config.toml
head_dim = 64
vocab_size = 1117
norm_eps = 1e-06
attn_scale = 0.125
init_std_down = 0.00554
warmup_steps = 200
batch_tokens = [131072, 262144, 524288]
doc_mask = true
Each number is 128 + 32 x the weight over its row's rms, rounded and kept within 0 to 255. Layers, rows and columns count from 0. Numbers have three digits each. The size before them is the row's rms in percent of the matrix's.

# layer 13 MLP down, 256x1536, rms 0.0831, rows 0-255, columns 672-719
099:153118162151082119059131180119099171079114091107065092153143080137085074125145172115111165155104154112082118149124133151104164123071070181097117
096:120127138169149143114114147036121138140138068129103158102138138126097191185190123133147176107072120117114126101104158116097135130078119159134119
101:112113100170130108085118097117155154170157178089126144163144130120058145125114142198053137106159118113183157105096158145147103100172126117152090
101:132130136131113155122107185141064169119132115111138032087094084160180127100162153095063091166113150111180123149120143124112103114193124195069128
092:146136116092138138104111104149161146187133183133117158087102110115170169158126115089140108113107123130116109179207108143164158135125111170217115
096:150116071090111105123173110180125100069074146240115087187095094130153149159107073150087079176131110102081043135133064171176164155106142133097109
103:148173168135114080106165117122103164121133059122152164154174156151167167153106137129142133078133120110154169207067119138160091118111133124079132
099:170148158120150131069097104167178049120136121108160133127086177096228120125097179106164125137150126117094125145149214083106150099130089130135116
102:145156169142125114095060160139079166112062107172143072083124087112153096127101091121151129133160104168079172105103138094183133137168120084119191
097:112109108079171113145104139081134111144071149137162078122183094170176192175106122111126138160116114161109171149098126143139148172104141112063156
098:061107145139075080078164138159108156124122143122142110127120104115142165181180146147108129134118066131156070137091133159101090121132144144104108
098:109138061100125092121111035123134124148109138067161096135133141160140110161144118191181139129091108149161100128150155177136128116138089137135173
099:108104112121132125090124111087110166170079156078167074183107120124078127129120118077114124075125104190167147132134154136092149132134134119190137
102:128159136121116087112100138093156131128138119186197125111166115136140119128119120110052207134125128137118093074069113119184136145200131170136241
098:150144066140153155081193087145064113114130206113118098102104162112112159096098128198126065139161094156185152197171120143128177147088139163173113
097:146138177142135115132159125085140186076185132108140110112097119075148151115053121144120106145156070153147157153059171133139166149147137133168166
095:051035150133110145121148160135139129067133187136057192131104126087132105142183174131168144103129087139105082167157138054175102112133167110164145
101:109089129078121137139153120091083127127140125107102147083135110103157117147148152102133094144141147105099147135184170151116119149139172132165141
101:115089129113075144145120154106092122132151118116068127178118090094168112085134214089140180140169176071157137121158150051110150056117192109162131
102:089138118097166074146127136171147140114071163117135153174178132149093114130167115089162067106144128161149088107138067137139116125057198092100163
097:167152103117099087134149115106093141161161129125156188113136110160131159140088144120125087165160131092112109153101084173137131162136134104108161
104:086119092152135111105150161142147138131158136119109147140126124123152173119122137136123050131117084146121038095094110059104105152139126099138101
095:137187123168079128140115162131179097158103104129092099076123127153177093157149193149150141102089169109108141171091149149123185154122127137124134
099:140068093138096141125136163113159121228191138117132156093110143192045118137153114135101119084085095103119148172137084143134104113151137100103097
096:130128096106173136123135022114139165219095102089169119090131133159152175104128184130099120049129162119138100157087155117132083091135065135126208
098:131132160162131177132133109194156082115094088074123189132145157130109166176119074093060108136113130136170105170103127154104116108153137162100147
097:130114191103135131116083155108112157053149105093165198150175155160153089096124113098106157154112125048142125124101115096104117134150094041202120
100:131091178123108082112150150156174108099086177086134083118100085104102083084137146084060097097144139166135142115073115115104124105127098180044121
096:188154085111082135128136091081053055121116122135089123099116089166091103145132144113059040158081118092118133140147070106131124136159201151212156
102:147120170080112091164151184138135133138155137124066130132099096123183125118181133133063138043101093149137155080180116148158122175133128099139153
102:068147139120122084107135152062107111124107113087110150123132084119139079127161041126089106123087109202082114081153112120115106099104184138147081
099:130114145139135170150136117159136134136142129130130149135106171104182155119118147152155107139137115165186094221105161127138146157168115143091084
097:136112120077138172113139118134116129104073118133073135157105182132147057149166080095188164093134135107091168061095120134161163134107135080125125
102:138128182151140105094117114180063115079101140107092178143143126104131123117113084182122121112179175118144123124108156059213127119137159136108164
100:088147058109154123124147148139124170061101149182109111097170127124164114093149114093155170105134114131153130116124134121137190039191082203115067
099:133080134167102193124100097176080096206114089154170134122131111061169113152125086062084140108130056157061114138091162129095170143140172102095109
097:108167132147121167162118069108113101053133106105117112106143141148162121100104175125089144131108101073149137128134142209122161147130075116152105
101:063148099145141105136146105165093097172140115146107097121126110147150150136077145129150171110143125108095129150069203180150101148086142093073089
098:108156145140125160111135147128098179106165106138151153155099112153145117139113117117125128079154093130148070128127108167123196133101129120102104
096:102086099120115155098146097178158145097095125075162143070146068111076167108108126100107120195092100141097123177159109074118081134126133120109112
100:100165118108142167154128114107109170132119146119127121059165147140185052130106147145114124136074108122078157156104106122126144146069127130200108
097:088098165095027145166148085123170154117106084091093120120108158138117081118175138131134043137132088088140151093153125162154147051063108128126127
100:119093142137155138128160142132070131119117120111116128186043141151127124101116095085086161148177162134113115128133140119090181125179067092133187
101:110125105119126120156130146071130114227074154117133182112133150118123127165139137091144120139145136078083120080134094178118155158159122143068130
101:161138182157107073096162064130147156105131158109171094111113118099073190112104126150172150070116147126118172159057194089110155102170112122147175
100:075117114111125171181093094129185148093178151097160133153123158111162148168127157151079173137145112155169128122120091120086103140172121122081075
097:125110118158149142063106132046142104124125163175116163139204142133140133131105125136126121124149124152118131176157116124122166142122081107173163
099:133136119113094160119137153105179048147129154143169135181135169230113092124107144140119129194117069105121074122140173150123079101137152068135130
101:181157077116130066155170138127188110052107156062113092102141150132159175158102134134120071153144100142108133150134165133141125157124130145116094
101:083075124152138148090123102115098056190135129131081108171175131144106076149093164143183172130074143087130120066125093102094182138125126131072095
097:156120133104160154132134113149145151151150105132123124176180115121140119107087166111148122121154131175139100083079139108056149109145123040091156
106:129122132202180176117151109147174105164138173169147101122114086165107113112092112132157075099126100144130176069090216160116102187157115066183110
101:130119121095100164148053137160090137148105112114117116126137135137119060092157061165096199039098088122095107172056091148163111128110143073078112
095:099166133106140135129114147123109101117125169090157147140143114119177124094131111131072090094132157103190158103145142118133122105225099180083154
098:106118122149093144118092120089139113120117230133147177096113106117183146170079113161089124124158164204090085153172144087073128129078166182154133
102:186106152132151178149099137144143060153128122185125137141121127176112100143072120154125067191141078115076130142178149170144146126035144141124150
099:131116087164168090101185115126158112076150122133151135084124106106039086113137121107173095115124198120063127105129123091151098093145135147148187
099:106160106130175125163129126154093119163096151101104077127211123133093095152135122114103111157141071093133115105111167037096128075147127070171145
097:115107109162183160072141175084099144137123160089156154090145175135129116086135150133145112083163110099150134153161188135111223161125114130197121
097:173114147091114099155118124153058098071117132075139094086175149172123137087086125119094178150118093168092098102122166189152172135150110168102156
099:136087141089104113103138126128135148116135098152120102125095123091185126116078101118154114150130191215126120079141170117120114172110119138106116
096:114202154107162113100155106148089075080149055156066165125086131117051108041103193176132135126083120116112125130204064146119102122057134090090105
099:130076138089102133163077129168096101162145125150148142096140124166149115188127118109122144158108096144179125083125145073117189103121164040116149
098:057189107114095064142138159165160063172105097127145078088128153217131098116098154120169085098167193117189126140115177094116109074098134047104142
097:148092119119134091135137133157139070130158144112067093113159161116091115171107111117132154138133135074128167155155121123179107078138111109160119
102:066168169113130084071161075118144138104143093066121102129149141168118111116131108167112096162067101108192106150122154129103144102135132113115065
100:150117154050142094084160094100151088100103146150088167103175121142126146105157066152181132120167136143164127126126054125099135125119132119153166
095:060128134132126112112136142120181124131220128121163125221103112120075140161122111128111095113126122132059109177175141065172131169112118099104121
101:134114104177128123097056101119099127137068096058112121144117169119118167159132078121157164145111157096101119110134165115141127118146212163101119
096:150109143162127177092119113112162121117181117125183158071109100103152183143074202091112115073130070215169140168115146117109139144164155122134185
098:196145070094161069141113131136157124135138082162113135131129113088082146120133104141134089163126139120116036058070100069166036109163112181167184
101:103102120118141173124130064143128141185091088193092115183129111141126105106131129142109110132070140159102087147172052136089130073092126163099146
097:133150088071163121053118105132138129124160125174115104142143102132128048142146156144130147130101137109099135114132179137092112154146071164157130
099:116129113146128119117143082029153122146130145194139139119087144184067089165131160124162189130147141084143140123125170134099094120132140135115103
102:163200144082128094161126146129141168156156114134095130106142113110105105111105187126127137094150064129149099060126140073095156109093145068139106
097:065179164106121116132156078084229137087119121136116143177152097108197087125078137143140117131150138096123157104112112135087145152139084141152123
103:162155183162110153126100105158093191129088134096115178167152060149204154104108136115205161065120138162174182096137075128242090115113094145067123
094:119113127159143092107124129159116155090126133145113120150146180125173100121175127140081113128139131167149235126121077139107113123165153105160057
096:143161159156124161120119126137133150112164145124136144082066167120084077132066144092193093123124166126130137077135085105120093181101187144183123
096:112102095133145135081150171128217098076166163137079152123072132147126134090123148122122109142131156131156086051127137135087118170131122096141088
100:182109128178121110086123130154102127092105121115128139201156131150097111069127124162150106119141087156096088119100060188150110022145165124120154
099:153160173106192090124144064091071118103127158153124126159099168104147134159195083173074121182123125068121097135092173164153097121131119151168092
096:132120143105084078207115139241129163115138083099089185150120070120128108093086120130074158091101114141121123105164170131168148118101153143086082
123:104118148127167129106143106118088145113145142136128117097163049122143104152133159149139149102100113081128137104132093143083110103064088166090079
096:071142142138065080171094120088144083167151110176106106145126145106053127020164107095132124109098119150203140097178119182100057104069105108092105
102:149103134143080145137149130164137080093039146085192133183188182152060137100138115140071129164160176120135132185124086129139142179108189141151144
101:068112124126165131137159177138170126104114120201130133153129113115132100124111111153159151110114162110146209120126128165094109114131142187129140
100:164103114106162131124152138128102129118099239142166143110149144135134132104085166074136144151116113089163149147135118140026178159146093114125145
100:144100138106098111199150146125130110095146128138101204142093152155168139148113128109084145134126155185146150037131108178124149114153101172133140
099:117129183127095104095109139173138145136214152152155109124082139093137101076063093102134103163144091133186117167149156068115107171168121136055129
098:164108157107164102182132104177124165099120149134074145148092192137095114162146107075134106069144094090128069074126171175108151127167138164120142
101:157125096090112158208104164121108144179083117159072098125163155124073092177099096156134110134183116119165094145127218090131153105124135063167116
097:106179097078161086179164104136188119154208124110079142166129112187094193120092114147114168066146142123094136127057171126142081137101105198126107
099:142173156144070103139110165158124112121115134124107087192127067109154143127150136121118128125133090130084104164127202177131155095121122103100175
097:096135110151102108180120129137143148179130114137178125095122115122122128198152104153153100134145101165160152127129134108159101163187128139141121
098:206125095106184126118146116158130141094077120109185136186147059073122121095129123100162115111113110105146143095132134123083112159118130148036115
099:136118107098173124097124187150118143143138149103125150135156083064124073134105115163113091123161120109122131099111132054152128139169102066143140
106:122097118093141166146116142136082088161120140139115169098126120100102137082107095068070173125128175082152144209121043151114131149094126111145130
101:094108133134134123139041140179146146106086093158100147160171081092125085126127185145128161148130081192164149109145156122114051113131085166173156
099:142155116133141148150168165151087112127140171126134137146111134083143143141110093132132098131144103145132109197151125122111161066115129166158089
102:097149097140131167127108164157139137120147076122137135107154163155124177153077089142124061106151075101178129039090094122143103138140092137115104
103:153166133158156136102128139076136114125172150134124109092146190146149141119176146186153133106167149130074087117118122072107150149118170078115097
096:112111084158165119143073103143079170218113116148164155138152144178126149155100142182132173163140161090120163133138134196075136108101128187152124
100:182097165081118097097184067137081109126097138186108146136154102150066162119129117147097195108094106068115159102135099095116161076111149127176135
100:147052153103139109152185119101144166134161141105118102142117126155110098104134126126082083102151147121136183116141135133170150116159123111111118
097:173121100089103129100107131109166112125101161126044136146131090155124097152052140117085097078137152123146109118095094102174127121122195053122137
103:160142147120150162160225159186159125151124153087111124135184102102150089171099143083142158205174140087106081131112099133111145087074152141114132
099:128063117137088111106114097130173108091179105124118143100085060046159139104105145134112156153119128124132163182131145086158089101138084144085134
102:103105138128154076087158116164123141129161124149115135112079129067108082119160124158149122124119199107155054165099177083117125100051087139129154
105:084129099148087161158139162172123093080151138170142099112157093084172110135105147159174130089131144250148082093156173176119088117103137161141077
102:199117147094160120105158111105091127134124173111147132154115180225144124148102093130141144114093121095078121192095116064155198120118090174121113
101:134105082175138136138093133098167129185128114063129120129100062123134154131176138136122152204115199108157129168142137071198192109188146151129122
103:149109140172120126108103198135169104145164151184113122083164133146117092111109097142085120126094095118079144156107152149115152135159098113169106
097:163152148168092115117166065080093088143100069152122156142148045152142201102124137164148139145120109042163118082172119153145107159104092151157122
099:109151139157013163112132193175138107122115136085121188099142124131117115124110145146098139104121156167182117155145125166090140185120103148126112
097:164070161166109124105177145133120096098113126063115070106141094216135148146143140113134112115128186089114200147149058192101103110077158151120128
099:109128130137125201119108144116032156149082110094103225151127163106153124152118180152140087184119143065113120121119097125135086118156177132100137
103:066125124163125180170126214062115190134078108139091117117111182168102137134119174128169111158173139204112097118119099103115133152144145127055130
096:159172150143122119117152120141150146115122104128128137167064149128110144157220134138106143163169238137120128091120062108198171115167121117131169
101:208108099168063122215111133109187116139075099122171098149100152142097121130158124106139168157113140164119127109145131139060163161104143121092106
098:164136115172116103147086132110159102191110110128169126120094129097152114131145152086185110110139118122100105140136119073167118172129136133135138
102:149118108116082119124089164105080114118099188117195192165170139135105121159141133100121112092166146151148087072120146147102146108121133136129156
099:140155164155106083095145153057119153156143182113173087132109109155090111080070120145162148127107106131190143076108078153132081127137192155118165
100:119103148101131112113118121135169119094123102092126111107149138068135133154153102142120114123097149142093135091078149145139130127086180054128073
098:114058102190138096097121146152178172115135094126145181124116153090123103129153107088168161146141079135144161086101091128141214118122134128131084
097:102115087145094157132139155132107173167081137119150144078158135092128101149069114143141158108138154113140137120082148131088116149176139127163157
095:116120139157193143128126170185128098144178126148118098149134134199109081139157130155141122086123100122105071166141183144137085110120114127082131
099:141147099163054140162114137134120113063138130103104107171197114081071101160151143136092103131078122101135122144154121081097136164194085168126136
099:156152111160137072070152135127081147144117136096114151121063171159149146118183105143136167145077061086164128127081144109175116145127160130199136
099:165136136103104107166210125132116118130128093120094158119152141110140066179136123177214131099102101100125126115178139153074109133152129202146137
099:072124146158166139128110211128037131077156105143107131095159133108118151137135099162117107149151168141138114185107137132127106093145146113083199
097:176085154106110122152118138137153145102141174096110166121170145131099135200119162119110091172086191152135156154205062159122130128185147141172106
098:133142117110144182143088125126115126124121058180145136188143157075132179116182118073165139155129129123126203115137183165098167194200116121123096
099:124123162156077117122156133152142065098139090126041160140128188178125187135147153147123173068091098104111164111168085150123148105150140104143073
098:102113200173216137078123106161161161088097158070119137132101086101125118158130166153183127084169161114097137151131151155122146089138105160134137
100:098180118090133124140123185096152111135145121203142161129076159097097112113166072151146115155186154132078188102125189172061140116146160103160106
102:109131046100110086135114138183110120147113125076153066164105149117036113160113141155075131172087112161155140105098147086173135111161114141102157
098:139169141110096039089071117114132162055150099151196092094181108135163177128107181072143141108142129155075188088111185000197195107155100085114089
099:100123159142105143169069160152133168036143115106157142086084161157161140095130084099112157148133176145131132123220120105126150142043141118133158
100:109178111099137120085114147133138122176128153174158129102146147153103143092113116105174096133130144131119128082104153101089156138172134064151083
101:126121149111143094125060144099129146120160089082134166103167177077109080146144100116137189175119142152145134135134073093120146062077205123075104
097:135130134113138098082158115144136143101122106131186148173126146127048138122152127096125162100176165157162180103104162145103101139129142171072082
102:085136098129132097103118122091236085104103121096133059130112139091111156087141089152167150157117092176160150175126094170114095170038087125132068
095:107076139048144090204155074049121163125125094173158129151115078120120111109115076155150127177126124114141081180175180103126079130152120181077122
100:041157113138119076124080112108124153079099176146156184121137145149143132178127140146123129104080121089127112077086061124131115137087167142139113
099:113138185078097137110113178162136169143129139135164125163111082140114102072133088138141116149141112101097131129134098133094130110167134019151191
104:096116130179124171112125120196137168120161149150107084078096065184147188141176091121145074164125096069087107184170130144117151093116095052103113
100:164142110144194149136115077089113148124130114108162117177109077132131155143207072176130162203108171110116151119119148073145170163150132118127083
099:171160116135064149108083160072147169102188146157163147180186153129125133133113114128120110063107083131105180134109104141123147097089146104158182
102:127161152149138198101154165135130138105158141135073128168121150110119066139145110129142126139105139117119118127114095109133157107101137152121076
099:100156161096131117111132123160145138127143131154092089092090116146164163059118120116101125163133157139136189078144098086139115084135160169096189
096:128144088070092115084151107135145186109143156211157131121096157110196102108151108165171114132155182110117090179097142126101164128153087128140085
103:122144127100105176093055134124113139178128063126124123170161113173092104160152148147143098068136137087125116090148124137142119140145116124147139
099:165151125163105119162094135139121213143107108149123127087074121116196147091128172154155156142118114092139072146138067128203127121105105174127144
101:127088135112086172184149112121115078105149091071152075131090141142094160093165113125110063206111108110119082124151154132102086156147136133145097
097:140130148085172114133140176166152147080131125131090100108169183082132084118130117183137091114111116126098085093149173148114206143149083122168126
101:137095140122112149141118194116147066111147148126171133151137064130156119135127101154092123149101142160178110155181094148070094131135138130128140
101:176118120178118087207107201124139158198152112154028146160139126108060153063143138104106111131147069135108185144146111119137084102139110137091183
099:124122067097091163130191065112114124096066126128134136037108141090113126108155106123125097126132144151123049093170132092105091109144114069127116
100:123159163179108164141133140100152133148215120130220170054117075096113147099074121096146105106140165128140055114091147125105135100099196147185158
097:171153092069073129098057110138143117138156158169159118076123096165122115091162083115125145118141152144181099119103100173129114167147121114128167
097:093092112125138118144124077094104176176102113131096090062182134123143165167135123123119138087132153142122149165151168151126108092094145054139155
098:102079118127182140102144080178137119151159099172121117097126107167119146150098086075134115137134118137105149122077151155187092121133147137075120
100:136115140109183106119104111135135155117120179112137139137115099172106178118091106115106100138109185066117147099136094137142138144164185112133105
098:118099172110133167138155118114134115116193115119070112119151128106151127130148126134186112147129126113101101119118166074104102140189126134140084
099:152104117197101138132174141144087087143119122150131134166080132083041116033125185129197129190092153163158061117115082120153117113153119176104144
100:169125085106121138073108061159060118135129141122176116212114110171178175091030149168103135121138125122106109078140117141115121106154103103113082
097:126159088189100112142160170112176112082111140107079163144089172102080154123132124156105107146129132208143140112129120101074183150128173157066140
101:116139163069108151111121077136119118119103112132120158124090161139141149149166143176142132148159129150097183164129216157097102092107118181115147
101:183110093123191143154126138197130152102097176116113093194137119096147154069121101103177131126144119172137192143093154120126096143154125128150136
096:172147143087111115104116118123166065081179121128089078120160158111134129114115127074137124206144179110147119169128121165156135115088111180137159
096:130138105104120146112159137108155190156156110114142142125090124076130120109209134094081082134189132090102140120095143101112109097111074109103181
101:146104156163122139112123150141139171149124145202120135111163177104103095108107066154156072075162103133077055136138102139163073157191166086106157
096:213148192108146130145160114124121117174220105226110142148144126123137155123105084094152120137077150148135139113149207098121121121104124160198131
097:165099122124145143167089124107104132106105076098104108145141138108153123137088131109122179132115119143136154109150134107130121129186168184171133
101:168147066170125137079116122165180110144103139162156151081157134089137181142134110082155113128113163135125044105167134103131080179096176065139165
100:126150094177145099144144121117149126099103143126114116094086140161094135177084183104139135095134217147111116138146129149154129164140109108145104
102:140107175109160141187168134080114170144106146108167151109132152136106124155109150118093161160137111124171125155091102114174138106089124096164136
100:095114174144172142129060125083098134115168130137143123137101131132148157184160107140153112223130088151157170102135138164101119133151192095147081
102:119164121142158190171059170128105111124157129114145128144117161085115190110153165053165142140052136149127082081134153177177161144163150130141121
098:117107166157190124093089129114148177104128189081164141133109138139053113156160199153152140138103131121193129137144079160091130125077124135063100
095:192140151119141137095075162166097141126093127133104151139084163194119143181131089134121070079115122197112114131122124118169022129105127094113031
096:186127112146114186094123162069147105138151109138137146132087130126174166152183147113103060112130173106154106165130117156081134182197101124219103
099:102131102104121156083127098140105147116096127080154130155115077059132148076140089127175121096146152164131148205129117133078127143117140136081138
097:117171188135108129140086130137101125098104069143123124109152132196139162187145197104079084176111108142143111100105103067153052114100105176135153
101:164101118103122139165153127095124132146123116062105107129132169108133107137120129093114148092089127136081092148124139183087156045134123139169082
100:125115089152127095153181107089122116096171117088097138106154086090143172133079163116180115132117092106161119170104069228092132102113080147148131
101:147153115128144091132041089129137157120134142160108114140146110158126120138110168118108104123062140146114114190127103162140185168040159172094104
095:145132115143175134128145144094084136115092130161104176110141137140163087094149092140094194159088127157072130158105045152094154159112157117094104
099:145157166055094123094120148113082139127155137125067093190145097121079089139198165123124120091109134141155128120167104151103106155135126100187144
099:124082157096143123175162096095190140084086184144138141128122165156131132106176114140181115144138164096114170086135094086141150128116117115156102
101:168125163115094143175101095159103117129132128129179111056104135122177092143155155160176211150137110133120190176087106076128178111105149140160112
099:145112192130142184190091128093137156104164087114074149110153174184125103091127110069129084103054134157105108085210103184174142161123131101123187
099:096118161062187128110161109149152106152156156216135134101155158174160092164114089219123138120118115150135126102109143121132153119094146063083142
099:117113147131191108051156066128139080140112094052137118142091113122156169172124138110164110119156105130180043130075095091080131093128130188159189
100:161160147077107045163111131092088066146104131126153101126133129108120159147125150119089118083068135109175106127146047086131120144127130095148107
099:083135147132084125148099114093102150129103090134125132148120115138125092103127131103112158138096080103171159065157127142150074115106114147173169
100:139141107177174120145104153115123140193184148201133079066162127135118195118121082074161115124153098137169107112106105110097163178111136174140130
093:072167097194171115161063180151135124180076169103200166114110111133161138098063143113119131086142128105127188127141136105119130100139098124151107
103:158181097135168140155130057128133134069168107142107094126118139114133134132126120130115113132097104044142117070123147172161144130102129125108135
097:121119114149073123134146081146152135172131088095091113138100144164130139126135186135116100091143159105154096124148131096124161150161152125124054
099:145133127112087125130138127147154096121103150128172109130149165155105142146149195123122083138125101138097178069124208135222133137101080148132136
097:109154141116131127190135130147170130129132154132146087117124140131156084115177122091120157104127107153151154155159154090177129148110182121102144
097:100104112138194156156179159088196143079142185126141108073119094124160137120136120162138142163151144122107110110100141190121149109132113154137095
104:114170116141155096124172135099095089142119152136114136134070124105181161112119104099082109077154093127094082144214115141134116176112140125118134
100:221129128116145181123157169153140078134095139123105125185178152122153126139201130177130109144132166083141145128159174116104164109139085072156152
100:104190133147149091116082120121099059133117136141174064154122077126124147128143101168120070117124118123129119153164188111138135144156132148094164
102:124129107115114179227130146076035100164103120063072115144156064167155144132164119141110156164174121140149118146165079127054099159092111077123165
129:162129160170105126116141089181175103113101121120116155144153216124133115106151148142155182144133129075149187199170159101126114114088144110106114
100:093139101139133126114143125104060129151145113140122110114092130120176139122095095112164175071138126077115131146111151130089112130133098148058146
095:088108144155158085185143164154111139131148117104194127150172152119137145125074110152113124093138159126119155074159073150159135146174110157162165
103:109116141135115104153145119107101142094091129170091144090099098126147090089111115119125124208151078073080138131137155125149084151133085154087129
102:108141095154180129116111125086108129143188134117094135131127079131179076128113192187097224122075120119104139143083142114164145106156124103109075
101:105135168092153116121134140124169093158133090190120116138145133091175173096098124147110100109101159176114159157120149126137163145125141106152157
098:105087114123185125127150130182157117074158162131145153143132089096078094191110115092092188171131122161085177094162137124125075137075099138142116
096:124176139156111101173129080092128072104129091143152123029105102128123192145085101142152115100119203132148185123128145118150088106112135122147087
101:122072089145129160203089136121130133105110128107119126120090114050142138126058119101100102119128119117103145179138132123132185173129113134107175
099:132144166093126116132109114145198150153093131121170120058091136110141071137168145155152105160083171118154128104114158158093089116177115086145179
093:046139150097167070076153104137123099116149071172099133073208070092179078143145161108111135175102147121144152153161160173167115080088108176072099
099:166127134141134053112130150111054136191161159145133172095118102127106103109147096123144116140114122173091176152107128122149147130151116161093158
197:139107102182097139114173120122116127138121088114148139085157189123113170148151069057133225145119122104117100210121106149143129166102159142136212
102:081100086156138170147186076135144154160155154212167115085154133122107125092098083109155126154238157129137083130123120120135130080160122119138076
098:108138065111074159117137100198092157122101125090121126140122108033085098137153126118116143125196162104140072163140089125161130119113101129169164
097:176116148115196144130044161109161111153178110105120147143151138103104136127120151189086139144146118128135191160076137159127116157126160100149128
102:105121073129130164133105107147148131190098131149132134116103160141142148103189141171087148098087099143083190134135140126212088109117143136175121
104:148105107175081161108084136130103115160132148122096063143120125108211190150178152123108128142120094105066112125159085115195136162102113108146132
100:115134135112121158114122134063157163118163104080176148105108077177198141102109168186156121141172114069180097154110109194115082114142086144194103
099:101158089118187129099112086126130143121125126110124091163174127134103163194110039099186113205127110172104100177082135116142082193121135136139097
096:155087129133192166179131175127140144096122179091099143095039095171091108178149149095158141063117176113139095126095116147134064130171086105169069
099:126182148110068100204113160102113084185087132099127133133127072147157087109093169069193088095169168121159162087101120137118140135116077116124151
106:109124107154125073115114209120071101146130134138162113132149148177108167166198149137144127155159142120114164134128121129097114129126150151136109
104:139200125116128117128159163168129135180101134113172108125173112162116151115113116157091136148107084145102137165123152080163118123150062170157238
096:151144138066116157152099128110119149140091131134127162169132120154123091094135180087099108130164094103075166112146137124126108115080130063152146
100:091106159067133119107108149104092086087152112122137143081151121121156170119113184132136155100141123166069118134142106082153134170112155136158130
100:123133124089091151099170136085169121142132117165149136164132154132092120162095160087119140047150160142129110166092110173180116114126141130118036
100:137133069119158139152151115143074143105130114140092140052174128082161187115135123123100142128145107105135127129139172108112127162129090163103104
097:130102147126135101176093096117127109133048128092111145143137169146161091147099191152140125047151145157125176094130116080162069213077100133137119
101:092153180148119117119198114143085153133182171083129094134132150093107172109091158156142224099122194140135085116120068082157137123128127101048154
098:116129096110144102122142089116118108210132106141162033152093169113085147100168192116096085204162138113177125093104118159170070108084104123124159
100:152140114181136154166098171131127148173131125151086136147103194136084093127178176169124084080134178164104135135117061102125133149145113066138082
094:072148187092105107154090092130093112217076118112127089196158120109127155131150034119071058141157135158164171185148143134115172120134166092042125
098:122113133128188190137133123117135187060098153116179095159077146138151084190125134145156158098140055146126158110118132163170100162111116163158102
099:095139120151140141137102125126097124115167149125097120127077103126165084088069171167143120126062150115165136111152060161048151096145162124169147
099:188135141042093118163141121191132175080135114125129146099101145091161118172174137134094109101155079143121101122112200148134097138140171183138135
102:161155097201090162094081161208076042146130079163110166152127115105104144139147169081131180113074188172046133133117093090096150057123135081121109
099:032130175137150130135238151162153090143136084134117139144079122123164161102126123128087119114199150136152114139150115170140092119104133208135154
097:154147129160103128134180117154143161187103191143181123152124202110152126121200099147165158160138132141149159136113116131137100106117122137104111
100:122072115154119184118110090171138144108142134074122138124144147128089106099162154198081124144111042145046160085145170148111128145182095186121162
098:127096123212138172140182141100239154115096118126135129142123144162091138131052130156109149121165119133083119144163154137092161159156082145144137
100:097162138112107088137112130144126136110184156099131139167131107069125150164100097126086139099180146162155120132137062126190171084197164155135133
100:093076158088101135108162135095123084181098131149124143156078119147111147092159150129138192131161076146115169143170137153200148137131087106139115
101:086107098201082152117136073139151109109096098230164068166118159078095108093150106072160122173113140153114117150176158111156119116089100113093088
101:088153110072134118060104070090150168198187104140134126086130110120118117155130107121146191161098148142113130083111151128110137167139126131144104
104:174145106152140141166187147101100170152146127172114126148141122198108173123131130100096113174123143092099155078112143109126189141111115087111128
097:150103090122117146134137187075153215112108051107173098108076117135121158106153050112180115121091121101156094133089160163141102151123131155103188
097:166137096143145135120118086108203086060104175143072077180131130140137069117121104142146196129147133173143113120134131136136102078148132138103100